config.yaml
d_mlp: 2304
attn_scale: 0.149
init_std_up: 0.0284
optimizer: "muon"
lr: 0.00989
lr_mult_down: 0.7
dataset: "wikipedia_en"
Each number is 500 + 25 x the weight over its row's rms, rounded and kept within 0 to 999. Layers, rows and columns count from 0. Numbers have three digits each. The size before them is the row's rms in percent of the matrix's.

# layer 5 MLP up, 2304x576, rms 0.0723, rows 1130-1236, columns 384-447
100:467541519500480478562501493521487463490504510524500497499470542489483526547476507520489508501521515509510437484516499459495505469545533492475520484478468489541554542524495472527515476547519469
074:485488535505503546526492451478532491482521482461516494485463509539484505504483500522491552486472508492455520480532510554479514524446479536502475504515463520475509540514487521487492519535511488
096:510521538492534506505486481523489478480478476441508534521441527489489491507506500533524449487487528492509491481546522544493483478508449494482499535509463474552500489485433516509492507519466477
121:456503515505496509502476469468492533508462459492521444477490480514527484496508517483547523544477484478480493513515511501478507475462546508507455489497498533504536534535509532460501509484506503
127:524524500447478535479492511531508479508536467521483496520475517510474486468510481514507500502515478489526452551532512499485488487479468534577507530503571491464476499490499492513487503493507456
125:497522473519503499495478484457525523465469524522510509521494526473505476530509514496509509561506504494513488479519528464488497500520499487486502500481457489503496500520516482526532501493508519
116:481491493500505498523455532485485506516508488518514478475476561481481486557502521457503476579522516527498514516536480493498530450513474524524535527529514498526466490461476499510453495555496494
100:488491496537501534463538532512536484510506508477490480500464487546466483519500527486513464487490483497522493515528481486479509507467529499521523510536479489508492497534526545540517498451483499
101:497490447530502488501505502526512488480486540467485501519517542477480497471535527494483508525500512512511459467507473488516440488511490513515487525529500554508493513505507516513527512427484486
131:545509530477519480494499528551493484486488526511520517476485491500477527472461480494506494533522483534538543506507491568531508534491501478527500553500518532517521492521501523507451495489513502
115:525503499512503494520531491505514484530523500539465495507485547502489481508484522525500484557515427482492535467514478507495523495480496481536518532528473505492498480507494499499480504496485487
092:495498542524526459508465494516500484474500505523546485521464524504465516499495504473549472483482495487521479451492519517484517511480507539496530457436498494502464461504525456484490520531494484
088:533517523507494544457518534483532494491516514504531498501440534488490488523535509467543502493476469492468498521467526502440483531471484482441508533459484492506488561468453521480476505467502482
100:476443480475511477538501514476464518480521443498465487497520448501461496532525461511520553467540499538492503542525471490524483515504489517532501512500512528484519485512495522514471486515457493
126:490527489554505463486498465490560531441498472475524484487513524472494455497510515473473508467534510549440471457496551482501530554530497502515455498493507538461511482499471508515498552492535423
085:499548505539527499524510441503499489522500540446458497485524479499517522560463506496498527496489497486522448497466554454454487528487471515509535483490509478485491481489466530515479545481533535
078:511517479513513460518529454470475477505528472491508535490437519498541498515494532495461503491455463487491469516511506534492463517475463478482544525543542514512496486503517451495457507515511528
093:440531532485519529550508547509462502490494498466490497482448543484496502483467514535453496511498533532463467506531501467505503531467523524533522471507483487536549494540502518492516496490454507
104:479465476494512464524479494532506468515501515521446478513493517525503519511500513471475531488529498529511520489513469508526469493524468525524486491506536556518491510519515456510479516520536511
094:457477493500517468501518542470514494534482492573509492446476500455555509462476484531475477488535468525510457537511527541472488492459498464494456494508514496504468506502467549510491484533494510
090:542482472498539507499477572503486503478480509514452504468492489461505474501501527487510493486517516512520490515474528521522525480538534514469493505507516510491472519495529513516533470525472508
107:477490515537509474504515507481487506490513514500483510527517489541497549470445514533479485472481525501476502553489507489475528483494539485470526481514482492445523525508475495550522535487491492
087:477536477492549497430525501518512482515512501487465473499495484519511536469515478496499488508512485481479583493520528496520516449481504436534500505477478478478470477549492500498529475478494493
104:470508490552461511489456471475515538476547484487475497534510476486547524464531512503529507456474503502435538520552463543532513517508528521520521561518515472518501508559488500498538519469522547
101:511495523523485516461472508489508486507457454498510489479489495518492559486507492491511499501501464499473526518510486469511490457539536484511511472479480505498516491472463525529477512516504501
114:473486486489530522516519518521473568479520527458520508532497455469457531496485478507556525452498510521516530521555489494486503466531450534472530534514471498528514512534529522523500511475475463
113:510490513501519530478488546492478525466481477522473470532497490441453454539472506453489472502476497486513488481556509512503490504479461502489536503504456549493491503478488456486515504489478539
089:498487464483530499524510500524455556532505497540493515516473501525468502524498514491476484498531486505481475490501481497529510460530516449534489448476530483492530537450479501465525486504510521
103:539547542517494472481539503506522476534490475473433533512519470529484459491466488448529513494443575533511492500464505510473468539532491524498497458522499499505491525484496477522504497519499492
098:466487489512481492526514505524471482492521496515522457501515519519492497550539477518486531496495474515521477488494528533531542501531537517518513513511480494509490443507497473502510480519505446
064:519493519531507457513466476521494512535489535491554523473490509486487496498471551456506531501525463460505546518522509471479491482482514507510465483516508547494514508484528472501496442499507496
104:472506481515523503464451470514488496485490510454487470466506487520492502427471505476503528483501487547476472500481478523478515439505505484494510494504491469489453480515522486507521515505465543
024:493477496493512499517518463513524544486544439485497527478546498493485452545448469512454500499490489519492484522524450505531514491523500480486515514499471466515513467511472507508532512499519496
096:513496463476486536545522544467443518463489484513505446478448502488503508488487521511498490488538538529546533505490497460540483537498490482473475458521473487511483495489458501444511507515499448
092:481516496508520466509544486491482525536519473512496485473524494527489491445529485505504521454471503487464515504537518486495453505479488475514527431494480488543488464482493525538518504459536477
073:469476483508533502524459465519477508548506451473480498475496475456503486494443513489509528480503534457486454499503511492524468526516515540506486503497478484485507500497482525482492488479482482
110:503457520532556496470467477486486487460540521527477515489495539517510483462490487502498500505478481504490521497543518483513480483503497484485519479507482517514471475527488482496503547535495521
103:484539534541518511455523482515495516496502484517496482496510473556504454493453567500517469558526517478498516474519484504505462519506520500446513521475491513472482497487505497452489485485510497
103:505505490535499474511513501491488476476483466489519506478482475526481415537538491483516494474463501511469514464499464526498562525458458474499509494541456496545464521469518501494481508495484525
097:491514487524491514468470528455466567489476500514520501484540484451511461453491485501532480500551520461519500500503507464518530483530503544554536537460517500548537469502489491491492524484488477
102:489496515455536505523521480499521487478498479500513502453512501493521485523471479501502535488522497495506482464508504459513477531518525487510515474479478496512503477441460503496485499510491558
085:489515487499482527432492477506485542520514502517445472513504488503487481534507463486479491498505524526507493504434454508496549531510511492477543487469491469495482477486466448508510524483521460
093:510527466495500470523458496465499502530500512479484461449503553523522503528503502463507507532569469517553513528539481527517519469513509482499518504457520501503455503508506469496545484520486509
102:505530505531515544487502507470482516462526542460472530472455494514566501504525544527514468451461468477503431535540542463460500501500512495491457509500479505535501533471497494539524493519489534
110:509510492493486477530527527496516502538496524481494492497502476550480500510511568490512482486491518491491508517496537498460499475477491542516478466514483530488520499503455473470463510491543520
097:475528529493544451535501498498480525535490488502477509475510503548549502499503484531478509512510491522492483498496521507490483523516500528451535494458509536579484490481469508517493463495459491
096:474486482481514513530500522481500536487503500545520505462477518501497476519527493479478517542504459499514448507540519502479505452485445490512477542479492503517534512557462513504506469461526473
096:515499516557547512482489507485519531521468553511524492456480513509520527497512492518513511493522469509508475473491511506496462466492496508523497521456503496519533543479485498476493490504487505
110:513549501521526534511523525485518492473521503492525494557515522548533464486508519476538536518499481461486503498486504488518538484536499551551508517486489514527505511529513489544484506521493489
093:533510488467470539525513484487518504508495472465496522488437503487504530516476503471529514482481529500475540499497514453466511467476509520503472480491475536499477531508552551534505475499510517
101:494496478483509505495448472484500493494487497499501497496496540470534533535456521541454498510494532523522487492496494526525503503533510490506562428506488512487502504505530479508464559487485548
112:535522458517458510486516501462527500524518497485457540478497493487535512485491502481496492528500516535513529531480505484480499528523477476506483445520482511469485494471466525519516483525548512
038:519491488554508474525520498478520534497485517533477487526505498520509505547503495490509470484515512490509513454507465511472507434502514509493483491486531463523502499495505447482517548531518489
101:536504491526513545507462505453519485490488518509498531516503485520503514507460501534482523453488535535493519488507481475507502487493496482511498495528542452507501467510506498466532512496494557
096:498464492509518471506518512479467484486522490507498504478505517496533534472518495493471498525471484507533483457534521518490507519533444510526463549498518493497494506507563530504488493494514473
099:507510478469495485572447512473505544502523463476448515481482456521533452468522497539549477492515491533518544505530514491485508511518540513525543501494524520511487442514506496562508509472499508
107:481495566434481496495483499525536486529521500457557484486483476479467520510539505520506486520533527466523481510485544544523506490475465520535508498492495486481476482506538459499480486537486507
097:512522455515539514499523521485470476500486508468489529465507539508500489482503507544480476505515506512509472501515528514448451471508536494526509500495493531493502464452495483516509523474560483
107:485473488494493460495492522475452460510506529471524478533512506531544536492480509484488489531524531496488521489486485512499458499517469481457464504512495464510525511501512459454473469501523483
101:516508476529493454576480533522460518501536535468503498503536491478482518484487477542492535501487515517537474535510517487499491533530469449507543482519508484529512505500523471475526490539513471
097:481526554485542474505539514522496541499512505487493524524475494490496494485501487484469501514489505444498492514501486498500495520518501511494477494489478493530486555520526503521513523505540495
124:504516499487517454528498543521529497460472495490513471514546525526510532515509532529524517518528471466486501486481547513498484490475514461464516522538459479490518506502533506532528521495501519
093:504462491490519479459491476489474494529484515491506475486494497490513495508532498523516500514482530471501483498460540529504494495504499512523469543463505490505528528447560475517487521570478515
081:483469471493510505499542534485513479505536517494499519485530501499511519515499496513503490483515524472481508499512522500494495492515482477489527533490532513471520461513493505520521526475497465
091:524518460452478525506546471492474501496463503531502482473486492503521488452552520463506483468469475515486439443522470519509503516500490523478524448529516471482493479487514500516510520530523490
099:486509526532500516530479499552494518542554491510482490529490483555491497506518532500524469536489515517489511495512556539503508479524470501489497520545476515495498492501499485484458468494506523
125:461458501483505464525512538465492469470489500507527536473534452559510519497529495519522497531481526467488510536517529496510507531477478519515500504495505471529549498458505537498462496508522469
103:499524463513503460521480467482498472524496489483513502484486494524513457514513489482498494527538504513541489541477497469557507533491520487504517506546521495509545492508490509493507538490481491
087:501512514508487494474480503512475524522501491452520474540529496460500497540477527521520539481482540506499507494473502470500504524505455507479481469519482468516493512504517499513529494465477527
114:479507524608510459447476511435515496491460486486495477498523517421486507460504486465487510507538497537515477535484488507529485488518494540498497510498547508562498481501509493478492506488466517
110:486481484465520506484515501515563536453522520466549496543499520475503521497544451507484488482514529485502505497494541511485547483501514506515454514465536452484495493498515480484470532506503526
095:460524525524498459463500499492502500541531457550523493511524475512522510486510512488493466537546497501506496559504465471501453519524514479465494476542461524530527486509508471421508482507481483
093:486541470516517483535506500471513522485501502534506498516496508482500471503536450496508524512568490512498507503512493478526478470429471460528528492558476516495520488518494524460459477486489488
101:514512485512524484526494492483457450458488492503491508534512484514538473485529528508497477485481553578440510454542463484517472566511450497473463514493529513493500494457531533472491520522511474
120:446495547520519516505498503484549532468513517479487490488523501498509532473526485494498479493433475498487505475501505525488487474518485462492462509509488477495501505470432471525498489529535484
109:484435483523497454552491491459518496490480481505464479544518479499496500503485484493476500510497508530480515503515508475442524508489469546471516480492478474503487524491521523466480488534511535
123:501521514490517503488468514509529528555527524523502486474471504530499518538516494476529491536497498537522509503482509483478476510499482491520459507521479559467507471511460497537474491459531506
055:473502511450493541500538508501505506530481495494527466504468516511486492486502471468523478528463467532498509526490490506582522506499529458476498458451498500440487537494522528470514493515464531
105:520523505513512549525485490522488513471489502492472491493513496523481500511478513478529452507502537486507484541507487458542503548488497484518508549494519484457504540471497503501532538522459516
115:510532526508495523480493483473543486500468498516496485525520492515509512510486506495518540513494482494518471461514524475460508504534534525493461546508477531522515488456511511523528480497486553
094:497525527466541486521513528534515492509532532521469537512512492514507507470460483468470462520527497507509504508501497521495488485464484491517470487511527502543559557528516522514496485526521501
093:521487470469487474443536480457511490462491491466521468517542526505489515478512495496474495533499481478476492502494492466470462509467474458490548488560483486539484509503492525508467466462541513
110:513509505558502458505484524543530494495492529511517493531478479491468504483517491451456458480475527460484462512526544502479499547497502499511493518512465493476510471491492515476549533434505503
092:493506515491517458473490508503459452527489470497512482475507524521485517466476494467529521489484506497544485502493547483485505523546521521492482504539513567449482466488500472438558495458472525
122:487521444495486543503459448477473476468484521506526511513476510475516482497478501532490561509479501498495499512529502482503490488483538477501527475472477484489506481510515555452494465488529498
113:493490513469479545512435513510481493515562486530521456488524507464487459505525510449511460493518553519510535505500484498516463482516467485488527465512470499490518486493538487487502503484484486
097:490478502511516488540493469543495466514509494475516532466488493513479527488483464520497498482492482524503533523482469509514493537447464523516522539516491519515536532522512485498511495498505529
088:519492495564510487518488470497493446477506488520494503502435473503514492500558469492503528513475487485495475510501518485520459474486485483479520513503483496533484490465493478467481497495484444
080:491462500513491500496481496493490525502457499487497492500544478476508478551524513485480521548532504525477501506550479442480548502484468444509531516498529487540492474507512463481510483503547507
103:491530465484525458488506510523445480490472526494436516460496519520483494526487493499496517514472474483474499508482499491475507529494506534517498500500479487515450532449520488486505515474503493
096:477501485531515509471506562517492571509517494465487506503501516450485471493522491514470462527530476505517525459523512526476483485488480468538535509509453520480505501501486476479502481497537457
104:497468451497495525505513526510499534520507472457511499509473520508509498564462508529486476464544536504532525521508540463443481485526553453480495500473461462510518488512464529570473517492505465
095:529472516493524509496511559514455488494492551503475521468482547471524496473511450490500477511563511469492496520500479516506476475520523502463487541509544485475500511482480464510504550492502497
127:519505535490516513515487503479551527534526506508536519510527486471505556513563477480501455515519490545510463460509471542485513543484463538509494472517490503524484488532515507481488492477498510
088:495485492534491515467489511518457470530471490487502499504498496550518453513533480483495489441522523508476495479551465487515502527452466512501507471487463488511481530464500512469498472483514484
100:494464515524550513518516523503492511493492493468515510475484481472452522464503458494525465446472499497509506536511482496500508513499497483534499460508510484505511533510533489491515548473501518
073:499487520572509510501474491535494492494478452511537507453486489587497523513454506468489455478507501456449480464512483521512481504515498508440508463520494506487505539488502477509479511495508527
122:485536438491494514486499494484469454511463459489473496470482507478530505466513517483465503520440530521497524488535537505542489562518506491453434508513519506520540513555491543484484476509550521
119:498522477480469519493511500485522466471510491471463539494474446511506450467504493521472443521543471507499494497520478443515483528467463496470467542528508505477475500456507505475527513513495473
066:505503515547515521489465519518478479488512487500467468475474501499519511508535496520528512456526488535465497512515430510503462499523527521480521530475498465487490507529465546481523544488484528
074:510472507508502492479508522509516474522476485483449489505476490480530522528463496529519512501491490510518540499525505523513509502539510495461508464463501492460542508510494515476479496474508506
097:484487525486458467505475503499522498502518482502525495477476495527510547510513492551498528491527514493539494502519500500563506504508509529530482514477517500510489509477495533486542507432492510
092:498530504505506505480492488504473548458453483500481568526473513467472489521498500512507494495523483519503477502534496537539534477529539524550525537506453472507462507464457520501528475513482487
094:507473519524495513496500493461516497504473501509503498485550495507504470529545483520511484553529479505499486472501483494505508509482502538468542450492521495486508495508482441534510437512469475
086:521521485521463489459534518503494503544486470480501509483471504504529461468482531537499502548510493526474483509476440493554477482510488539495519487505477496478457524480527485449480507437469542
120:515505488484528536510550519499470505513537444506502439498494511503489526487487496499534471430442467501553497440517536486507470466487500519512546490525484487487460494509476486499489489476496488
103:517546502487495530473452502482517487480507529466485545488463434530515482545496520528508515479511517488449510540526478475445517487502518540516466521494461448491464457484442485516518521486524541
# layer 5 MLP down (transposed), 2304x576, rms 0.0119, rows 1130-1236, columns 384-447
104:504527498525477513476493506485512465497481502528527506506503531513512469469484486476499527509527505537505483525491495506505522504550534462511485500508504509525499485448522470494489529508489523
074:529542526517500492510507515490492494482465482490526502464530494522483532538507472514490500539543493498476489486498482546507517499450480453506476478499486512511485536529461527508461486511524474
092:506496515481507516507467506522514519480479555496473501508459480515466469520506499499521501456492507495485535479472461495492478497471481499503559479475464480483542487454478477496508486502502469
123:520507488518503486524500511454433484525476514491517521508489487516491489514513485469512495488509487522457531504491492503484461512515527536526509524534491499500448486503518522537506507482515515
120:496481522511487493507487519501527481501503526476507552501473578493502508499572492482510534504521476488494534516506429550472462485528445524540509514516520485494539516553495502455530492516516480
113:504484485496513472463511510477489516536478543486548464545492473455504493539492517489492527547533535460506512516478491459470545502501528501465456480470459460479532505477458494516521524525543510
125:564457514491521487520520512511470453437476486546495512508492522486478539486496534479460497519491471550509516481459475489523502504556547472528505532511468458508492523514493525545507450540466491
098:541453501483528535531505445491509507523504496529485478497491504506473489510533521503494507512478480466512510487485529491513468479500511517513523519468449476494492509539513512518495495496485528
103:534501558498512491555478503586542496536467534536512486466512509495400464519499491519540509535483479490473531488501499516495480444513503505459478507512514527531510522492489543506534532517535475
132:509504444500553496527513464513492496501506478462500497513497485472497489497505557498532516518479510509535503467539479526506451517539532543512524518470507522487508445513539479494503510515441550
116:522493518525492505509536485495507548469487487419531535524476498538471501513513542518507444504508485448508509466515484495511523493488513527511527509541500447490505518505494534468477487514448477
090:480501535537520486480514472485507526501457475541498448517513492553477484475439524509447510473465504516504483494504530499523532473521513516499527511485520514471518523520512519520498524476489483
086:519496452502502465459474513517503514493502504494543500520521447502529541478485490526462503507521507523510495470484519505578524485483512455460510467490505456472473545508519477486512498476495455
111:481493506514523495494494478472462504475463508480486500460522513497503536486484518500507514499500439510544447482498506508544521456505512484521505454528499511490481514472470494473503542500491489
112:509533500480500505495503548530502495478501488490509512488469493515525524510466518498492507533479486511460530508440536494503479482487490575505480519503509486504509513532488464505502472502496490
085:468496528455490507478525494510501515521562526477489463434519495491487480524458528443529477518502505465505529513512500485498534496493498515543492460510487527470507477485514496507515510476515505
085:557512471520510504504470476514554516502446481515491512537447493512518513482459444566483526512541487476497519519539504503519477529511474493507456497514505486486524453479536479481531485497465505
096:519495476477510471472473528499485499535535439483503502515484491506487517461513537510546490501514534483496475502503524456483540466458518499527518503483484515508471547505515521502468472535498509
099:483483448489477459475535561501501493479446485511502513523537489481529523542553495490507497443522511478517487528529487521532523498498527520522503462539491509513517522481512517497504490481508538
093:476474446452449545522500465508516509475527487459479524506523492487497488500522483496495510517512458498512504496467517498506479510528474470482513482453440525537503477481495498546482482494480490
091:496521504556493524515472497513492505505523477518502452530547468486484512460492521506494502512470511516460526492464524490512506514483490516492473477503506502517497485521487533521486517501482477
110:516468469466524501520520532482509456520520528482522553488464468533497468486535458488564499471516492529538509507499449501506516537490446462510505498492518493513460474495497473451506505493507482
088:528452524502524480465465506531511445491449495467528469515485477490497477524515464514495462524467528494468558474498509438514493499524524499523517519508452460463537502479493492525508483505550502
114:552505485487486510495466514514508469455490515495520494474509532522485490520508451493453492494524515526503456501502467501507523456524495506466474509501544500444502519488505511497491498529467527
102:507486456501526480472494556489492501546514509493476475518516506454488526514496514508509451492460444538500524482484490486469494492542503513543479457506477508539479485480458470447465553546482531
119:461502503531551523497531487514526528467491506455514492489492538525491522445488530487536513450530493496499487494555505492539474495518441545439489505462491514538494535521501498520472495509559488
130:509473509522467510536496450508534462523495533493519490527506482512525518524505508560527528512474530508463485521520523497529530457490451509503494524458534503490482489502476480488498502523476448
086:522494532474512478457507531509535494490496508514481490507513502553452520478508490522496535484511493542479498517514473485543501529514508539542469473484499516536501511494483545490502524501487512
113:484459516492527486523471510524551531493488469492512498465471558519514546493542513530514475538536498515497499533512490479478506420489496518479524505491513476480502483476474511456493502467486469
101:467505517518489515478490516499472496470499494551512467530474541533486489485525511509487503471493477490447516471510503502511516482523499491502499473495434501531482566495492501475516484471489499
062:520538509479467522452491475506524500551440495402469512517446472535469477514457528469505515493479476526497496456486486453451490483511449483519483489483477494490504519492517504518502519501476527
103:513526466467494529481500494499523473502533471516521483464526504526549546515483478501463514504493494502500512472515490521511484498443465494495472500519526490485527504510521474483488542517492482
019:504507502455528514511481501486524491454517448508509514497536524508468534479483565491482498467517468547506521502504499463505494507519502520499488498513505458478474481512471515501504484470490530
089:457500531469523478471458496522492511534491506459539420510505474505498521487488526484507498519504520491495495504488533503513450430501500493494496509520485493502512501544524499470480492486499494
098:523515516477510500484552502511499473522517490500497514496482487502478500482520502546494533495521520485511549520515442497488497517549487532471484497512524457498561512530500510476470510445499489
072:494462452520530498511481528471495458548530491520467500550471498531496529478533479465466492479549497518477499469465548465512508496493533458482494472495523473493491480519531469487500459499550522
101:467543514460530448516482487451479501474466518518486489514529493536472522506490533490509505492477508533478477520462513508466521458487502473468519522523486547482519495457507561513508487463529521
103:497561452489492530538433496520494467502540467536514494494519517474500537475504457513515532509491484506494501484465512446501477502504490471554478517478529491519484476514514509514514482488518473
103:507423533502505541477527488510486508481498506469514495493499505520518481498524472497524490500495464525462485487532474556490514513497500486530478488510492496498525572472479495525466529535507506
096:483499489451474505531536461483505513528527497488529500501520473509484538496498520490510458499474510533527470533507534476494518498521472513469503475444505464546504515507541538526535467443522505
101:480486517515470483505518471473495490486479501441504518424493505553517510508486526540501528448493530547480495536483523517465504462494510522484512519470523470517518450486499537481509542482424516
088:469530496464499483567472536513509491490498544498512486469530489509489520482535527506511536528511483480530549505496534531537439491506476544512456480457540488495510475561539483507518498555494531
098:514526568522455478510511473500529479497482514517507501500563469498540480496515496450503483472448505515485535548509481436454496510463499522497480514509513466502504510488556536549535488508501482
109:443464523503522509494480478456501472525523494479496571496458528544539505468547499476413527513455522508589542502499497524522531482522508499480495510477458488519484530484541500504509534525464494
120:433472506473523525456484491530509509495485463511492457464530518462489470522496479482491511479527496491485501513513466499523497516500509505531490521507564495519506511506548557521486478511481505
099:488498545529498479500507501491505452499518523500487493497537530490543486496481496479484505444460493522495545502496473473433492527525481463476511545505495498447491513522494519488499506491526525
100:524503503517517489520476458512532526529514500487482484468521503519496507506484468503525462468460534518530501484502492566490469496501494485474522519491499508472517525499510528457500499454508531
092:459531491517492490536495501539510518518511474487530472519477510500497483539560511485526480478509541477556510519514477466492500533536534494451535485492508433516482417498470490499483452529529480
105:497493494503556504544527507434470520470508512528502547501477450487479473469469503524534516465498489479471512488509505507506480483460507509489513488505485476549529518552486439492503501483499518
089:460488533493473507531487478474491484530530490532529512516467530459481522512494452501486494507506529504463465506522492472463506500488486498531518462477475490470507498460480539478483475515522487
097:526460486492476521509495431469520490423537501487538461491509530495517526493516501495481507498528474488551492456518494522539480500543522509504502469456525483489480462494536547488458444496495477
110:517465501521495514524510565546495468491501536492486475498482530485487531471526519496477498474563541510523520499518494511528451463498539478533560488509537464504467529529514540471477520482535535
035:499513498478470468496457527476567503472510501505483508492500493489494477490482428525478504491483502531490481483524508480483517465480520520520494458514545507477473504478479507499484466506513536
095:501466478511465463476530484529508509508568480493508494496468472541466503503519501464521541503509492493463470494479477480485491494486502513472554485453488518472525467512518507491543510509529509
103:497495518530495487460528511514454522516497486530496484479512548534512520514545517473501489492504495505489509511510522470449507497497495544490464522523444521469530501519532532451461468452499522
094:556506518507505476437519501479504480535487548521501512493500494529528499533516510530536437469517502503485500500506494512506512500451507523460554480566496502506484422489474462513495501514487493
100:529498498491507495461538536478514493493496486462477513531508525484484467483498505500502509517469473494532536475470515524524544511512488488517470487490465486464483482475536484509511490516504444
107:476503465505499521488484510493485461527493487465502508461517499465499517474490503514522527516480469508475501519489548488557465485551514540515501474480508538482495494510515498488494537504497503
105:532455480514475519503474526456495467519517486483502510514508508483484543475514486486490458498546495468530519520501494484532515459516485497522513516485487498446471496432498490446525498490485502
108:499525529519529496475556521487501465509436508491518569472528501488478494469516528487495474520465520550465516491469514507468538537494504505460487478504468522479476502501510530534517547545495484
099:524520537492484483530520490505503532443489497503529494510543488524501507515467482545504493540532504521537476511504489474473495546481514519506470473480507472516562540505503530507501527496529523
115:510493490509542521506526517519508519471519502504490482479456504491495480487491502458548522514529491499508508500501497507493477532481497490527469550481494502526485517450495481475553524486497513
088:507507482513524474561533487475544504502489521480458480504500493518477502511499493468490550508511483535484498500507471523482481473487478485457454524451496465514531484469466511487501500457500477
083:504496476479493502496511506512537511530536496530506544457482484527513519493485543468455497445485503473484526505485513482489489470453523542439503490554527504466496486490439486541511518452496514
094:526531519527492501533482501459520539538538538484497490433483548510474472488510552522517498495507452476517552497518544486507527495501524468516555497501466499483479496489533491518491452510504522
092:494517484501515503509457493506468485446484493458551493509515494496507507498490487523494488498528511509525536469483482448509527495501468555495467524532525499464494495490496457491459519518514514
131:484485510519544523549537514526471515448481517501520486495482482525487499478546467505525507486532494502486488533536460475517492486509519501556478476465522481474526503531514472521528538519451508
104:470530519516547473528502482509463469531504521464475501487512489470474524486521515501486478479496448476483556501474541481533497551526498473528495505567525525499475519551492514492517555507520492
090:520523545500504504481481510488510534534480540495458520482539495514491498476524530505498457492477481503544449477534489529479536484506494512517510497508494534484517502491522530531458522474491475
127:502504501457458503530506532505496467482521565521481535522528494527492510545520490472509471498499508467496519501519525490534500510472500481503497489501480515443513506542480470425452482513514492
101:475448509530456482507503514505526454515484523532511537508460513506478521496566472530479429466535563486526503492492557518476497452499467518482518479523540518522550527508485485503552481483461539
095:480548542510535478492474496503490524473520508503470514468501540479529512483473532511524477494479451550526478541485529489502450496492487510519484488460480524521471457547500485538468521505503539
096:513500462460486557496518481539509546520507509435486511525536539489544473527494503494511460513552486475519516534527509473487514495528481526539504465482515493544471492516542555490525468457501454
110:553510499509485490500518480470499516531491481494549465500461480556493499555495497478497471458461519503553489494519505493476519481485458533504516492466486513499526485474466488526524518447483522
124:492514502473555547488516527517476489509492462511514486529512463521474520515478506501537497538501453517537451492519518481502483476523491455425477512491512466542500509494462499480546466506508511
119:476506512470483514497495473539479492477541495480462501494516489523540530473500512506520491528508495511527470505506540494492501471471508470524455509488519532488428493541495489488549519548494458
122:516492530511460526483517533497489497524536487490474528544513461493516501477528482501515521512504509458484479531483486480548500479468502496518487492497535503519503490497512521545501523493509535
055:495492512471515493490469485500511474525493499530478507486486523522479509517493524514503501498465531544512487506491512538504514492500524465476484525515491500494530540500472524477502526534528501
105:444505459526498509530527524482525534443470477534475536490519495484514529510513479523509528476495488467521504506440511494521496498521494518476506526480517494494489517488515535492521455497472491
115:530476496481535478608503508505488465481534487524516467498525536526504476458512482493502540486526477476470500501475484504499483480520533504530535442446474508507472499493518465510546480499468498
092:479516511502483524505540522518499546493510495551481501507483476499498487496529486523542549488529514496498488446494517517493489470502503514488500506487459564499508470514482512475495476496481518
099:494502523530475512455461512547480482498485520501508524506496436547531513504459516523481483485472506505530503506505503495520534471515550467511435484462563506465521522515463493501497478490507509
114:540522470480439536478528513527498473466484487542501475526476494506460506496506498508501510504497464497485508475552527490531482530483507533497522511457453482484518465530516437517544487513556528
100:486452495505504566489516465517445521477523518497477514528519470482471537499494515490520480475498538536510489471492511482457578509517486463515489506465525497503517506508508518521510490486490493
120:415505506482545552508547501530504486494491483540481511501515493519455511504501528497493528484481494494501532479476498506521523484546492514473486511517514524453500492454540541515447475468515510
113:505503510477492533501540501463500498474527452455521452519465462503521519528526504506495494492512497522500511484549491517449456500489511480548519491515509515480520487532539511459524501538452502
094:488472518511482515529562504497498469484484500519514523479543499534514468518530518486475491496488460496494531481493470473530526522477490546481483518512453502516492534530459454508512517506471496
090:529478467505516477519541515494511513454555483519489527478492514510496512442506459463519495525489499474524499513463494483504522502529523525522508499503491504480525489550496459486495538470468501
086:509480503496464518575479512478492487518505546500470524512571523463493503494518494510518489494454513542512499465510451495536476466480503483508503536498499508485532497485467448485522474485489501
102:519457531494476517480483513503530502492496454527509508524514483466482528481541499485472531478465497513494512439517489529499524530481501477498480490500449479506487519536548507517506478474479475
097:507505497493453489493508479512528523497532492467476439472510495571486490519473503489531479535535478479547499525527503511488532516493488513510491495479500482479472548513489497512496444505475534
113:491482474487496522531501545524494534487471533497484518481503523497514504495492493507497475465488475501530470486481488505498499466509479487543466498483481454476522490442501507498479439524536478
095:436472510520549491514552499531487515502508525519524492482476521518510477492467532485506519456505529476494515507536489486538498498512465515463457531504485524532505523510521491482536497512508480
123:538487481464526510506507477509495501492499477515473497528482463477512479453478506535495457469516493469461508545460506450510509471451501504487493459497508449529466510494543539496492480500472497
093:538506509474466553491468463472484540536513518483537474528483506515523507494511487518547503498463546502517518463512517454465518527489526538516466519531444493452456458543520459468522524523496511
099:450538469465510503489520527510450483504557525516512519526510518504494514484508540489516494495478517509499437471508482525494480516556489527511480418536514497493491513478498494533504537515527489
075:461485515480495556517529506543433468549497532461508516505521493556528529494532509477505507527505466531536505523498485475515473520469471518533497488481548526507503541503507494461507498484531462
121:486495495490473487537472486526497481487494475491505492487502522587504476487517522497530501481495461497516498500516466503504491463467498514537495510483519497470505477430526460467502534513485489
115:519475489523517499498447487497498449524507487470476480477480534509511478489505493534423498539527489476486517450491468496459525530535517503527498490501492496489499481474483487465498477504505511
065:503475506527492521467482509462505481561515463523491509529497522494494453545518498544516536530471532532484522507543485501498521508463486464449514506475436504505523508505505523461489534484539505
077:466465496516471470486504515492494508459527466462517506477500527496492529492483525488504505544514490491479529484515553452489439503481490470474505531519494469472504499482502521467481461473522490
095:492550483473495477528515497483480485525528521497452493537513508527519512509475514471520481516519493489452518448499490519518491521553476542481509490521522508509542517471514461507547556512529479
092:490483515471516462517526489529485489541492534485501518511491474535539504485476484491466446486459449475482491467474490472467518524456487523478500481522491547514488481495499489509446521483513508
098:541487521507492545494464506508486474481447496508446537548474512529446486496506544479516493477530471481479524498519544541452502518501496525520485470499457495497510561554492542504498500476510528
089:513540517493468559540522523500476501501507450529481510513519505507512494488492438495473522445526505517472491489492504491526491488465506498488454556517518475550498482501489434473511521493522516
127:525490522490479518505487500495495497492512475476497506507532501515516535476534504524517556452455497527508540444531530503455550509543523492484484533484497508469455499502500522514499507482494505
104:522505524502491547503484468550481503472529516532520548454457491495455501561514481556527479500486499489481484485468494512528477522511533481501542485496520461488467481479522468529497473490532528